Weights of a small GPT-style language model, trained from scratch on English Wikipedia.
Size: 9 layers, width 128, 2 heads of 64, MLP 512 SiLU, vocabulary 8192.
Training: 146M tokens, 2233 steps.
Each number is 128 + 32 x the weight over its row's rms, rounded and kept within 0 to 255. Layers, rows and columns count from 0. Numbers have three digits each. The size before them is the row's rms in percent of the matrix's.

# v: layer 4 attention value, 128x128, rms 0.195, rows 97-107, columns 0-127
# o: layer 4 attention output (transposed), 128x128, rms 0.179, rows 97-106, columns 0-127
v97 109:166193149137117146108126112140141135109096122157063119189085109236120111142074114091136121118120072160099148182180155068197138099129112174109111147115121125118129085102071127107164114148086142124132145091113155140113093121122147107151140100187127136100122109096156115142121097092090161125114171077138153127145167140163172142154143114041125094119108178185117153057104068093128078129118
o97 103:103113155134141146120118154175101155126097093169131133142162143035154154118143147136113113110151135108139172098049178146153149099147186109099145064107144192135156124060165101110124183059109119140140145100134128085152125156137153090209128156134119136087175103145080151105126165137177116081171125153150147075128160062150095147193166144149178124093121156181129149160098173140124165118105
v98 102:168097099154113095120120163087123160162067117122071147120118161125065102134152142143131149176079081098136128173191191148134114098121070142153162188112149133142120177107130119086123138144146168133116097123157158075177159111159131102122109158159121089138163061106191106165168118170123188172163151117222148112108139122126108137107126139129069137142182135170135126179062070128138161119145
o98 100:067169144184119140153174105159108101071165142113063139159117147131158160149111123098090080128157060123157153133106108146142164084191059110120104100107096162108143089107125097129113120120104135179121063085141090173122134133097096123149149178081145109149126183144141208120143141070104068084128167116172222170138138123116117123111109142130111159088091167138156124094130174080136139113119
v99 102:136146095129148127113116100161119117081159149170146115154121085148121149119051114126152123138211153115150158090070118166149175078140133115141088149074159074128060176134167126148138164130107146108095197079137108200195184087116106140119159106073090130164140192139168096110141108161146100131156125144142122131117179086131100162128092123115090131139183171117145124031114157119131146136161
o99 104:163096125093119132157107096161107154138155098117176137158082137169122090100225152152083129085124127154127081148111125136119132097177156177135155120128150151120146063115106113172146073083123094093151153193085144146077113121062068155113089119158144135132134113096153141075095120120182090119184107087154095143097099151186145097172171142092149125119154059078140121162143118091065099159145
v100 099:193103145121064068204109152168129121132149150138115142083099113161121135116159133135179091104114116122086134067132110164165133131030107124123179061137095124161184111106134096100128149132131103084111115131134165137145055151123084150175179134128123107097121184066133149076112155107120130134120141163185172116133164096138061135119139112121142116156085123168173113199156112111112131132199
o100 100:072103119122135170163135144115132099101091168174103150125135136171137134159169083145125131141093166118177142159133165133132172193152152100156106144115132116137101105131121133103141095122181117137096054081111082147247096152151154126121157163102191124118146106176109143103093108155222184117148128131160122139157171117100137083101104157153143099085142089077136085087158131136070073103169
v101 107:078118135093128164134144115196079135172127111188121143069106099132171178109103078103155158153123152096119147197121156115122143135094168105096164115139183113105144117186085156113124136138160133140162081118185114190087118134109110167091162166061139103109145139083190144125111106080139117144129094126080173100124088151145158159191163085156058123176117170118134152121164103076130147076112
o101 104:130100137094110172142161146147103205128101113092152148143129126171083121159086153153140105129153127123093183124152168155121131176103084151082155062130060079091147169155087128195123198194126073135076116160055186151115149097153132159148114135186106106137120099115103152116079123121089170096117149125158106090099174116158112167103172153112151161122149128105068144164090155155103114111160
v102 104:145140106179127205130168121158122076165151122108141168137120092173112096070107156118112124114048114157130059106099158168157145164101173086168100104124123092103170159103206119133143127151138118127132140152171160175078056106120092069118163120119090113098123127142150110125158146140139165133144089139084068138132106123113161184106125119138107194191128109149067100093082083145161089161151
o102 100:114079153068086099104099085120132083112142086116149100073165136110171148162121083086167143107171132120145162147178125099097124138125117143024070134144136164125112189139075136135125096168163139177069118105122134123123131141086105141134127119148120165085167086049091147097085088104146148108124160144157115121154101141194146071199066158134158140121091064139148150117157093125113145158120
v103 105:130133135123165100143126073084126087113174162113087104137134120124106081119177187131106144083148151119039094098163147135159114114104154083165067195122139102186151099081119152128099133097181138160136162146137149126075154105085056116106111113145121154129136210120148158157071137128174090129169095106127153136105162142138181142101118158199036136096164146123108119189142146142128147122126
o103 107:112116152139077137142110103093195164109107135088163131136104122127139139149161115111138101147089088211112137165098035176063141136164137118081147163166112095168106116127146127123106155086135087132101103224163080122158120088141127120131120132078154135159173070110095091119182115109070169081174155144110091171139123104159065092144144089143134143133113089122182065138151121130167143118137
v104 094:132128116073066176116136107102106114098160141137157126145123140105129154093131139146147122105131173149113097140121157155148175095137103137138221120138174116158154134087097143135137117149119133160122182038162135134172130045141145206114102062123159159109091108126150117098121109153151155124097043167130127100114104146146106076108003115091088142128149102125131046127119122127124089130148
o104 093:172107106119152071169158129106113155110099137186114150149132127139157139129179138074066123148161090109131101069213147141110134091157158114116096065165140080108111143097124161129170132146163086120163134085148154083087139134101118108154147167117118120168150126122162103124141167093126186098108160055149121108076170151158109180139138107150122118168125113136070096112223051073150127168146
v105 099:099167118133056128157137175133153148087104075165105144084093098100177107167147115115097146072126077127188110104187130141146157148140073122131095110123112158125067121092130161132096147131061117151222123148167093112071147157163116136103134129052183134164115146129130108109128155141097101103154137123166143101131187108094083180120136099145078152117113179120144155199145116155171121188147
o105 099:114061072144155106096111097093119099119158171125080142191121134109142119098107158152149084134200119135086175142084090118109098175159166112130122172126099129122217163145102138126093098124118113076150082133082127103176187049138151093171117145164097124101103145105137174105124084146100118162178144072090101115140095135110129147103078162136118114102209100185133083095089152117122117124125
v106 106:121083192154084121199119119142077115174135116104142113105066103115135099147120160095108134146125091115190148167140093148161076146175129151160172103168139074069095102126093170131148128108143131120134132110130171159124107125152114102028085156074087166078112115134096120147155139089134034142101116134161134094127129071114138122076149121154137117126139159083160216173106152174122120138143
o106 108:149114129098081137085185076164112129121110113126071134156134170139145125089125124179159143089150183149046185169135111154184126132121135113129061100110163121138130126155111119177126125127143115125052100144127068087131158115175151165137124156124128114128102161111143143165101179135100139162153028125068127136045144139110104096144110034159180154084173124129136122106111153138137101089147
v107 107:145137127104170127169112150190132117176189152142135121115140079126180144106143142095121100112102109107152102124141140179139153139105103105113154072116158136073123171102146135163171191142083107167153198096096059090122104111121128185098137116121110130071114116145094071189111111144137130114204109185136054161119122102143141180142123115130111106078058093108045163115104121114109162130180